config.toml
n_layer = 9
n_kv_head = 6
head_dim = 32
d_mlp = 768
vocab_size = 4096
norm_place = "pre"
tie_embeddings = true
init = "normal"
init_std_up = 0.0241
optimizer = "adamw"
lr = 0.00165
lr_head = 0.00333
grad_clip = 0.5
decay_shape = "sqrt"
Each number is 128 + 32 x the weight over its row's rms, rounded and kept within 0 to 255. Layers, rows and columns count from 0. Numbers have three digits each. The size before them is the row's rms in percent of the matrix's.

# up: layer 6 MLP up, 768x192, rms 0.108, rows 679-767, columns 0-47
# down: layer 6 MLP down (transposed), 768x192, rms 0.112, rows 679-767, columns 0-47
up679 117:113099132097146123124153189138082171112133087148097120095124105104102143093163089108159158087124133117137056079071138129153100132143125172131116
down679 110:097151159064052147109106118131120141105110176143128127085172151023149145117111126119149106137107127102162160091104102114163127107126196106139149
up680 097:116120144116094112097109191106115112121161151105105068146136146141086091120177104159180165054102096139129136120133106171136135152154133122129116
down680 099:119123147075191120077128106098119110189169104115179093124162125130100119145133199140116108080119175106150124067163112128105121164139132093166107
up681 107:119074168168119156128156117163115082077114186170143113190180141064093108137109108161159096058161110133126127090122172125147176161129164133158117
down681 107:144128165096178116186124100145148103138171162062153163105141178132169133146103143180062159134097163129152183167134115175091149087088129136120165
up682 095:129102123100155141153119122067116127097105146098110073162174132154142139082233095092090184152158177147157147131129197152157136151088125130145122
down682 102:108068122116143134070109165107086054154130124121169188134097071127121089160172176148116111118130120136114148165117125090146156106116146100118157
up683 079:064104113154094179157176173176180139157134119174077141139089121159125183182142124127142091088135150161123073114160090122123082146126131123074086
down683 087:185118118159169048095184151155130084111111086163084152119164124106163093100131084129104166117053124140080128176142116145106137105068060094122117
up684 105:100139074128143176112134108109100161115123154120119148157114153068162150141200120112177154112155205152157132167177115204128071084123127128100144
down684 107:058155149242097074198115125171123096146142095134126142143125117138166126101165100087135108148121101081138127097087093088163126215170142087150186
up685 101:194157191115139069163077172122157058148113206164094090128180170145109143048135090126200111116128095144120133101190099087108158184158135142116108
down685 104:129157093130128154099150134134152101074167093133042170116195152145175165119107106169100180110106144152053130107155106102115101111117124115125150
up686 091:126114113170134142120177140131109164076126109110083096120185129185018107162143114122140128146156106124093157139138138103114086109141183156131125
down686 092:065168134138112141167147084087163150126133146116130110062125133095138136124145135165132108101160152133123109105080138135091105147092096083156188
up687 108:145064114104155058190142142154146134132135154130097194150139139152139123188114165135104145142171119095146102114106106166140134185111168151123090
down687 109:114117173107134108141115080100126147173184126102118167206079068082142166077068101142126150116135142109118126128118143126152157152085108163103126
up688 102:129120096136116126161117133133122109152120157215073106116198115125091113086193109070154148140173109147157152124175091123155154134131171132121083
down688 108:122118144080119074123129142150153113098170111152145113146113119151137114146165122090098122150147131109115127143135123119117170102107106134095104
up689 096:161157095138099120154102096120150084066113129170134108125139124097152118064098170119077167111185164183128123108155135152084103166155189123115141
down689 097:100179130162138136095149072095150126077095078115119144145138093150120105111135164123052107096127109103125138085148187116095109084093095089158173
up690 111:132146114090169044164095125121165148134093130119083114151105170107120174128146077146123119176147136132145149154159117147095159197109122160099090
down690 109:169176152111111069187141107147119097097061144128148133092082133081126108135167130120084099130128124191125116129092149129131109147110176090147131
up691 120:195088125082118086193140143097094135120143154152116142135114110162122152097112159131151162188134137170136158104212048159105208137132168099117145
down691 123:095122135165116110102175153153150137164111150131117109101115158143155116123084104117110126142196163145138120145126094085166134175142180128148082
up692 111:161097114122156161170141176098155104108109174157125098132118132144122119126123106142089150109173101157108118135114090110106143109113195143092111
down692 112:077049170129133193112138158168058142157173131128171132195141121119140139142131100092138130094070104106170140193130123132093106102177151068120089
up693 108:112118143132105199135143173170135127074118105139148148170105174151145163116137098087167103075112161122122118138103137158131099122105127150154088
down693 104:121102173106138159148108107046216111152097084077123140068154096171172149141113105110129093133124120185165121141132098163091181124129077180075171
up694 080:098127096181161162142116122163120134181149153146078145106125160067207143165141116101135160059161135176087095125098069103106175132142139130107163
down694 088:123184077114137149145112097144122123099089101157147140071153179118174120108083104114160176136123157070120123170129149150126134103099089109124085
up695 105:092123162146120111127094158187080113097114166169160192119120127090158111197155135075097168173159197166120166104142095177181114097145122146074056
down695 104:143110107096057086133143148112209084147136148151152113096166138089117155165125140121141129178133121118162131137167105104191098156102161152209146
up696 079:153146166140151114171117103130140123175132121090134110162072112136101111126115083157102140082154132105205157149100095119128117112175141131186129
down696 079:120165118128062126118178131159145145116193084187123146099164140144153105143185183091167155164082115120093115115134158186108164104105106164124176
up697 103:128152128136168099146100149091123121099114198179101110134098109105110137158140111159124152138125203175177194108111163137135183122086109157110130
down697 104:154112164086171187096158103095112132147154098155147125153154136084102117111131065134120096160090201098138067086119110146073049130180155118132130
up698 109:128139171125194127189131093190100086063126130130097150040121116091102134147075121148152134136117105118182158151170059165121195061114127154112058
down698 105:137139134118149118093079131118159101137153175080147123111103173158140116181073153101192137087071131129130150126149112105096076132138095111086132
up699 101:101113089134102098116147154149172116200096127121098134115099185119129122151171123153219121121108105131255125140138117131140126115135146131065125
down699 095:158110159107149137145102121102104133105133162134130154147135078182167147068158103070103121118137076134043125138154167152106110159088108139170074
up700 083:060090122114167112167124117123106153064114124143103118146091147117095165049140158134100131121135182141135048042124175120146112177084143115127128
down700 080:088107184110143140113120112103136104161105170126133104166120122109132106083106133165113146128093133178135138152107091129126129141157139156134140
up701 107:100135143104116074139118131131179106111208162158104125129136119165081156104166090150179129167169134151195137089108110103164091132159129118108132
down701 109:119098110195125130104150152135104107129144086137125123124187187141135093111094135110074068099136138155179116128170132127138109162140087144213119
up702 089:119068098157163141138167127163160126144088164080105117129119167107161139071169132114176155143126161142138144081189083172113171184097162150132084
down702 088:130149098176146143120114117142118112152094147202153150085175121149125166143115131124114158154165145109158149181121119152132147187131148139147130
up703 101:167083098132095136129149160191165108142107154201104183125171175134185135128076127162133119093128184150075094094127119180152131117123171186127149
down703 104:093111124145097136072081146140149112118055083153137106135187122090132148121155213134116142114127176120090158145110106096136127102103125082090122
up704 100:227112128136134143117143128223105160141127086149136175145122127042136140084118149151134147113119144144157207153175061137082152086110110151119132
down704 102:139094058038129115100131136139099149172134144137127130124149128149098153141110116160168161043106127102130055175102092132175087148140165145137118
up705 106:102152164132057069136142151130123096065216128112159148142084125066178151120189130111141090151135140126154068096122129082123166188191161155106138
down705 101:142075112113085171142085135101116101169089141128114128142051123110094117112139092056170134087140132081125197109132095135160137119169198202099123
up706 099:125125102136133130109103195095091161113155126080069136126115069079141108173189086085136171142158149121134085126145136135095096117116144151109128
down706 100:136142165194108138140097132135081109120124149114115044153132163142143079130143105136154101116135187083115136091083171110158146164150131123098079
up707 084:075137083051125096154207139102131146092120157111105184138125111134211152142125148166123151099135118130143075118108066176171100138111122124149145
down707 086:174145129170131148124132170179169132149085064183140061121117158169120164099110121111093113153029123195123163180158134116128070090148157222133135
up708 094:182137125150101144165122068120108143113116165143187186144130165089117133132109144075129166101134132138203108130078097099091114146119159082051155
down708 088:131168120155086109135174129091198092130156095105124124094116178146143145122114135089135145102174092166117092213118140146099141131112165167143097
up709 104:176147113190171123155131197192111125126099141160092128118222087145109066151141144094114134127176125149130178112151176178101147100090134132174067
down709 101:159067146132061142087187189110100128139133105137140096129154120149084131153150111118181159126081185113098175124134124188184144123126153140109137
up710 085:110147154157149080134151126126075113141158144103110114079145111100147146144210103115118161171126113108140155103129143130147121106150112170144098
down710 082:081138129095083099104138084111129102115096108125139140088165123189138145106096142119167125107105106131094116117115095134161095164127199032159144
up711 114:180106124144081129191110127113123039092097128198125080122176113156101137159086104138114153158149098100150126189185113073157179148147121127091085
down711 113:164112151195089104143131138128140145122155137141152156104127148174192129073100137094082124164084122199102082161156114076110145069104214123179132
up712 109:130126126137124114188135121199151118155131161145132165169115137146158180080058166125134086125190160114124132063157134125121159164177115129136096
down712 111:148109109067126163134123143157101160128116122116123106125101099154096160149059155171142097126126150151111200089112120150120058146106114129170059
up713 099:134112084154140118240103082116138115151137128144162094136186108111100113127155160133142134088153175140189064097089130123100102155102109133170135
down713 097:143135089124146163180131131096169084167100100149174149147086145138115061135116165134066080115086132132190188128121132100092147127138105105100122
up714 086:191138131182139101140123105187132115118117141161082088160146121083124120167139125074229122084135114172101192091111112163073146113186131148091162
down714 086:107166112077134117173155127112096146161160106124117117158108136106129131120076111100114137101067083120116181155170099158163138096128193140129165
up715 106:144129140184137087109175135121068099134140201102110158149186187128221167104144105138101172140133128152118145091135169207108166090139145126143099
down715 105:084140129138060149122130062103084117142113123137161143123069126127103161155120160152121131140133111140107104123105130118132136129084093047087147
up716 097:087122094128118134184132126183129126119143150180091109135138181141134153114127125139144137134138135164121161091154174166158188132135131107105099
down716 094:177093064131167168113149047112072125159110118104059105109133047154116112125147139136100107145083138095122091130120099097173123151180196054130150
up717 076:062098121073149128167108128124132156097144165148105150132131102156147118111130112122120132087158150124142110125111111137187106080112128215190156
down717 081:107101143126142147133207083112109154147100080154109164137150137112107146129107147173081116101049128158085179180156116176132121095169077199085113
up718 108:138162115158082123137118157127054103090132160186084160149222161083142147119103156064110126121125142185106110170128104187070127076134127107124100
down718 108:102104197117101124086119131110104114149142111133139111191092129129095097157166151096094172122151165093065163156138134094198150129138067105127119
up719 103:120108116119122119183092136080163093158096102197076090141167120096150159107166095133152145144136104165133085142158075153117128184139113099065137
down719 109:111086139096149103105121155120129072153111099101086145092115137165104123168141119140161126100114186125132086141177116243126134136153193119102083
up720 087:109128176138150136094096155127133109103104157124173172153151123098187078154131072094134180111141169113106081050124109154139152166191167173132138
down720 087:128147094112062091117119115156129138114078136164066090093137129125181096127146197079224113123159130060138120131123113125125152115143157125139137
up721 111:077097152120132078139090188179100105107173136100137091173119173132139135126162102123141102157139112092169151175116127073066156126131136151098157
down721 103:148143077143163156138108106148051082146107184123166105134178140111145148095124111063118156186099121103185109121152062100165125091145142135090139
up722 111:131173111129098069174122090209161104089087129122133097132148159094155131128130163154117110145151097114121135112121073129128146180145115153120048
down722 115:108148159073164085178135125173162163159087149052128149123110148115091137125135145145069134144141158098149158060102146144113133118096161102098106
up723 104:136110112106143149129109081096159078144138128089157143171111101110173092145123129123120088137127131117154146135115135157074175129129123209160113
down723 100:126140162144117121094164140127095163134092106123157116088113110160100156135126137152121115123123146113159082095124101093156128096109145082101151
up724 103:110088152128144157125147201128161081106159115127092101174125105172141136131110097106152179142120119112139127160112088102117151124105154144112133
down724 092:146179135124074129136131173156184136100106085105096116068112163180082079102150136137128119190120110139165075154132126168146144149167185098148126
up725 112:161173121131129134143153161110080096114092132123069152095186144203102067118122142069177140122153138107139168119166104144120181182132111128135062
down725 107:098138132109081189116076091098160097106203110133101115154127169114075195109197121178148163151156121198107132102162133134101114123120090129160142
up726 106:126150083097087118144182166142099157128039147133159147154111136100093136175207123125178156166150156176135088172123164166123130115178144121176080
down726 107:134113158149099141115152102104108118176078110133091098166147134173138082116116137071077082132134090089137153139123098113117146151156185119143177
up727 109:156053183159188125117099149237120178170102156156130165144157124110107123170121105146123145144113134116149175117158163186134111063111153137163111
down727 109:102088127156110129111135072094140103097123141093155118179125088142051146108100101136180130107162177142083159114082118059153180134126143161149183
up728 079:188174156150137131099093133164139137070092183143136061153112140133091113094139111103139115124159135138133126046158150137140102130074137127102103
down728 076:150122157137129117129165122112135158173115100114085201119141121075161127143072065155150157125046164148120111146135132125076139077180166156122167
up729 085:132150069135103148121157113133126153108125126149097134149132083157064088126150146141114151124149185127141144095158131158139147156074123143114120
down729 085:102106113173107113102133073142139116112124133157086175091139169103182162140107121156077204134156108157121153126145162159116163080115143142134126
up730 102:121133143140200025161109124097129111158171166125085153140136166111187109110137159090186213126153149104141164132187091084112096078140115138067094
down730 089:099108123080102135112115175144134140110156152138142089127109064156092157085104125050134128105144085194092157077116125093107168153074212068196117
up731 089:112080149160229114207174142121154132106165141148118161122097095104150164203209217133165127125137126130103133118069184072113153148111133121112150
down731 093:043121107164130105115070153115098083120129095119176077115204117140084133071124087078107151112107167113132104108133095139127186085139120136085100
up732 096:125144111162104115111127096077161107105149137152157094178098119110121172150149118106183135125128135129201076158148119095142132213127155118069095
down732 086:118119134111061168179132083081152138179133147111141117115112061125115122096099116097136119160169131066174141161124131131164083117089183166161109
up733 124:102173033135119100138132158103143096088140110116122138115088198096091138138141121167120116115197126161156095092138137128139147182128171156099119
down733 134:147152069145115121073109130126142122102094156155122074090116122135081098147121134107193108127168073193085153097179149106151142130139178182139184
up734 105:093096158160101108172174140128157143131066186076121157095146145165162134160156079133194137174129104092118143151094141130130187118136182188138088
down734 106:121142150137133193142103178130120161105144092127101110145106124138118106110100123145145132112124127096125135049093130129139121118034100074162200
up735 100:173129128149148112105151109113156153100075146101032054105143220079163136102145067199127110066113118147133109162123104124124133160117168136072072
down735 099:080165122117108150152111136111125119125133101104117115122137108161121173098142162126128171102096161072167116108157161140157088146177123175135178
up736 079:100164136123141149118151169159085140105110115127054128185070145100156143150100167120105150104140069146083152173119084132128102160124162117109112
down736 091:164129134152131148171102129125196104165159099179113113133127133151149132097114133119117103123094160159225125124119167138115150149146057158167171
up737 100:154105125091144063148153086102139146072200139106133117049130106125128134129136144163192140149147146112186112152099137106103124152141095165071126
down737 097:130138079139114129023155184089103115179092131133122157126185114073148122115183119121126120131156145118097124106132106125101132195200140084151130
up738 111:121155072155081153145135194119084147130076105078144154060197129180120120162142056160117105107113186125137082142207135154056160120097142160072103
down738 105:189133141119084120145119142144157144172113176131169127133170177095093082170140071165110192170121109076114128151193124145128099114146144108108175
up739 105:150126126201143059120210167139116098133076163162106107125123102095190161128156118089119187134147123141137060168124101092124214187147128179093093
down739 098:140162136136177134140165184144194164128153080163145117063146107117070131149165109156108152166165169109154108061149071126093164133088128152157154
up740 084:148166150207129156129122146143094123137089178159075104151164125135109129128123127108166148114122112153108152092138109173066141054066089165145112
down740 084:146210089122100165154070099132095089116106132105107103166124130128009070100132146130141065135122149146163162150139108129107145215154193100129142
up741 109:150099112196114126133191196145086155168143096123105146162095100070115167157144096133140164168114119130115125087154128106156084102112186119118082
down741 111:100138130105112092119158115097160179104176093161085206195146098104127113131172113126167100143154076131142178149155116096125062092116111142166135
up742 100:103098145228059110204143157164148149177151143135079088158136170163143133110137114103112129149150151166154129136079172098129191150154136131097139
down742 093:137119123129125092136163138162096107145109129101139153114131179105100152159133146114120105096132157139093099120161109107098118127150114117093121
up743 109:107139154190111111186159137134128135107139123149191093131124154107091126130160139088138173165159117135148111116152123106124178195104134181111100
down743 116:126148127110116087129105147118070100094177125128111166138077161105128173085145117086144126095123143104122135177127135125187138133126153160146134
up744 091:076125095136163108170170111124038161135080130161145143092163101071189097174175097135103160112161171132154053148135121157149108140126119141092167
down744 084:106109107139157123130123149147186186170075105114166150100116068131141085103144151144068134137088133160136164124160151102141127101114137094181113
up745 098:149153168064136065140128137114134130150168139122109173194102124106150121106100127132087135156146197169085069158092117171124157139171152120105099
down745 103:103141128153136126127151103116110142068095141122099097177140124078153135159084130126113105182154061093158184076070116105105110149104102093128149
up746 106:143108103130116097146160118127116097065129206136099170116071118083133143084152081176170113129121150133117120074128161196162120147105154170187106
down746 107:146145100113104121153084082124149174110146088096111169084104107154153140130100088147105086127097137140170154145111113171070076100083102145112136
up747 100:154108131077115115128134172122151142127169154154123192123109142059150150139121124165118114136165165088155172102137143117095148159151161078096100
down747 099:127116110145196186175101152085132095121142101130150081178117114112135095095102106121111171097066129162112126137144077117155120093131136115131123
up748 112:110122124204169093146122103182109164112083171167126127146177126142130200123113120122159159081147203122118063109149144137086165091104128125144046
down748 107:140128126143098132179085173113150104196141135147143125170194122144162101124143114166139110081118158112104082114122152086189167171188095182135068
up749 088:109172061111116099152139145164112140096126145141117212145130111164094116149148159088127148116140174157071176103183106117095131160140116140106168
down749 095:138124174169165095094102113129124132124157137153136103141110119088170138097150090123139069075187058115148077143081103089152093122137028094122172
up750 087:204146134194193058151067163147147128134081142105133090114164106022108077088129103142143122155189117121170132074143134075099128126139141105130121
down750 085:128125136130121137115159102138127141130129099149131158115133152197137173156118119134111164110016109242088195144131134193134133134135161240137118
up751 099:155148135155125115134124192186095125155088101127129143132142124097136166149210133148176174130091155162137172053177131109024133142137179108121116
down751 100:149099124144116093130186135095191103107069176129126096081114126154103121163157160149144132141151106111129176117064094126144142118151150188192123
up752 099:148146144131089146093176137119120064144132185116110063101156116110137118193183097104141170103118124134116108139191108134109183114106113170159076
down752 096:139107154173146203143140139117112101127133100146138122149176160118114135068094146130096080108084180119191171130143131127090174094143074089106171
up753 091:161124116143149110167175138137129144154139180122097073145061112072106169142161097096184120108171182126154097155137105147151139148145139080086142
down753 093:103155132170124131141147107106151130171133067090143142133161115178164105150117126154154108097056133101090100146117111138117144068084153050159141
up754 102:137069126150182131160188131114149121113096087149109175223078113083140204159125108217136122126140082124179100065117165170129089085124121090114111
down754 106:139135124143110079152140109152116093114087112137085143101099128123176060096084120124084131087189110164108087122138108092101126163127055151148104
up755 081:096146162134163162142140191115137129152145123135088116124193161116139147124130102182152111090146129109118152120143096084155059181145120147163123
down755 083:134148126100085076109087099139120130146148111155169115156095130095208068142088143159207165128131140079146130131116156155056154060147119174089083
up756 109:104073144180100096115165102155173140166150172155131172132109145118180113131138132141132099058157111123196119132065076147157179116135116165086137
down756 106:137123081097172094169132150152170121116180178162071131080175148138183138105175114150109140118159110138139188133137138115079129113152183145138140
up757 101:098166147181160096131160181171147119119120166125110116122185132105099103141160147196147081096128209124157127076081129126178120161181129117147096
down757 092:107159123099085198144129136176124146148158155109194088094143143071139111175141157144080113179110129151133182147101092169164109120132141126130137
up758 089:153113139164166058161094110148160184109106142131159097168121122073120147099090091146114200103125125094067084172148152098173102144097093089114109
down758 086:120177136105130143142180143147097098157175123104129120097140090139157159179196118100087067154129137157115185133136117106142104158092166152156178
up759 079:096086115095116117191160139143085127068170163135099157105048113198117129124185153101148125075167092127139109161125138146178134058083113162130106
down759 085:109169131112088100141148108143052121181060104138107130134093107120107136158116156166104128127011103170148161146148144156155116124170114208105142
up760 098:100091093107100148131153134214073087128151147161108095143137109059133143123065114131113134090159137122150154120121162174105080161147188099202107
down760 093:081162114111152091096087161144114144083123124104076140132145130190087117083144185126131102130158178218123186129161114141150107132159106184148122
up761 085:152098130172162119170105153129143161092153135144138090163075127160150153077168113091160104073144118104157119116142120139151124154127161144073128
down761 094:109115181155142113105139138084088157091133140124115084149067120160104145112092111074102176158081111123110148152089196093163105084116112151132130
up762 113:151163191122151043131167128118046148176150146161114185100139093144133154134123090183138158148142143133087146115129134093101114153138142158115091
down762 096:105132156152128148123184094109148114087121111126130132170100131093107157138122119137156116091107128145116124148083153073111159103116179103132099
up763 097:119096156125095069173172124165068128095162109203124190127097111119135123118110134125175143118143106127142114144082090087134160147125155101144061
down763 098:186108131132069081135105127127147084159066193130119095101086117162168182141049165068138150148165109131068182057097166121146108105094107079054117
up764 093:118123122150065093160182156075123144141121179121132226104139151067188147122181160138153104130127140130183101162105111126111119196108180122109093
down764 092:141067147117098088191152080163114116107091159131141136110130113105128114133032107113137169143146131171090107152136116128122147066110120124159070
up765 093:135117127133118126103114146183107210089128109109183152110101102102123148163117106143127125177113188132141120117076154167147138100117119154110119
down765 095:086130111134097064116119149150091173191167083124136095107119117134131115120154153180125156118150084096142134130169097064144085125167121141115116
up766 117:099128133100149153163094104173149139071156147132165089134060141148133118205172088103125157112153138130187135157131138132086099121119119138126151
down766 118:105138130127075116073119143167182222122126092111212102128103112120097190119131142068134105126124072201101106120151158188124149078110085136165068
up767 108:107126116182111135140121113093147129115116184134095153062136177128203121114101073117142140151200137157137166120051129079100157068122219153134065
down767 101:176122160182085121138155142159131104103104131115114108124132114118157050162127140172097109103151122141089128127142121119173180137135157111236136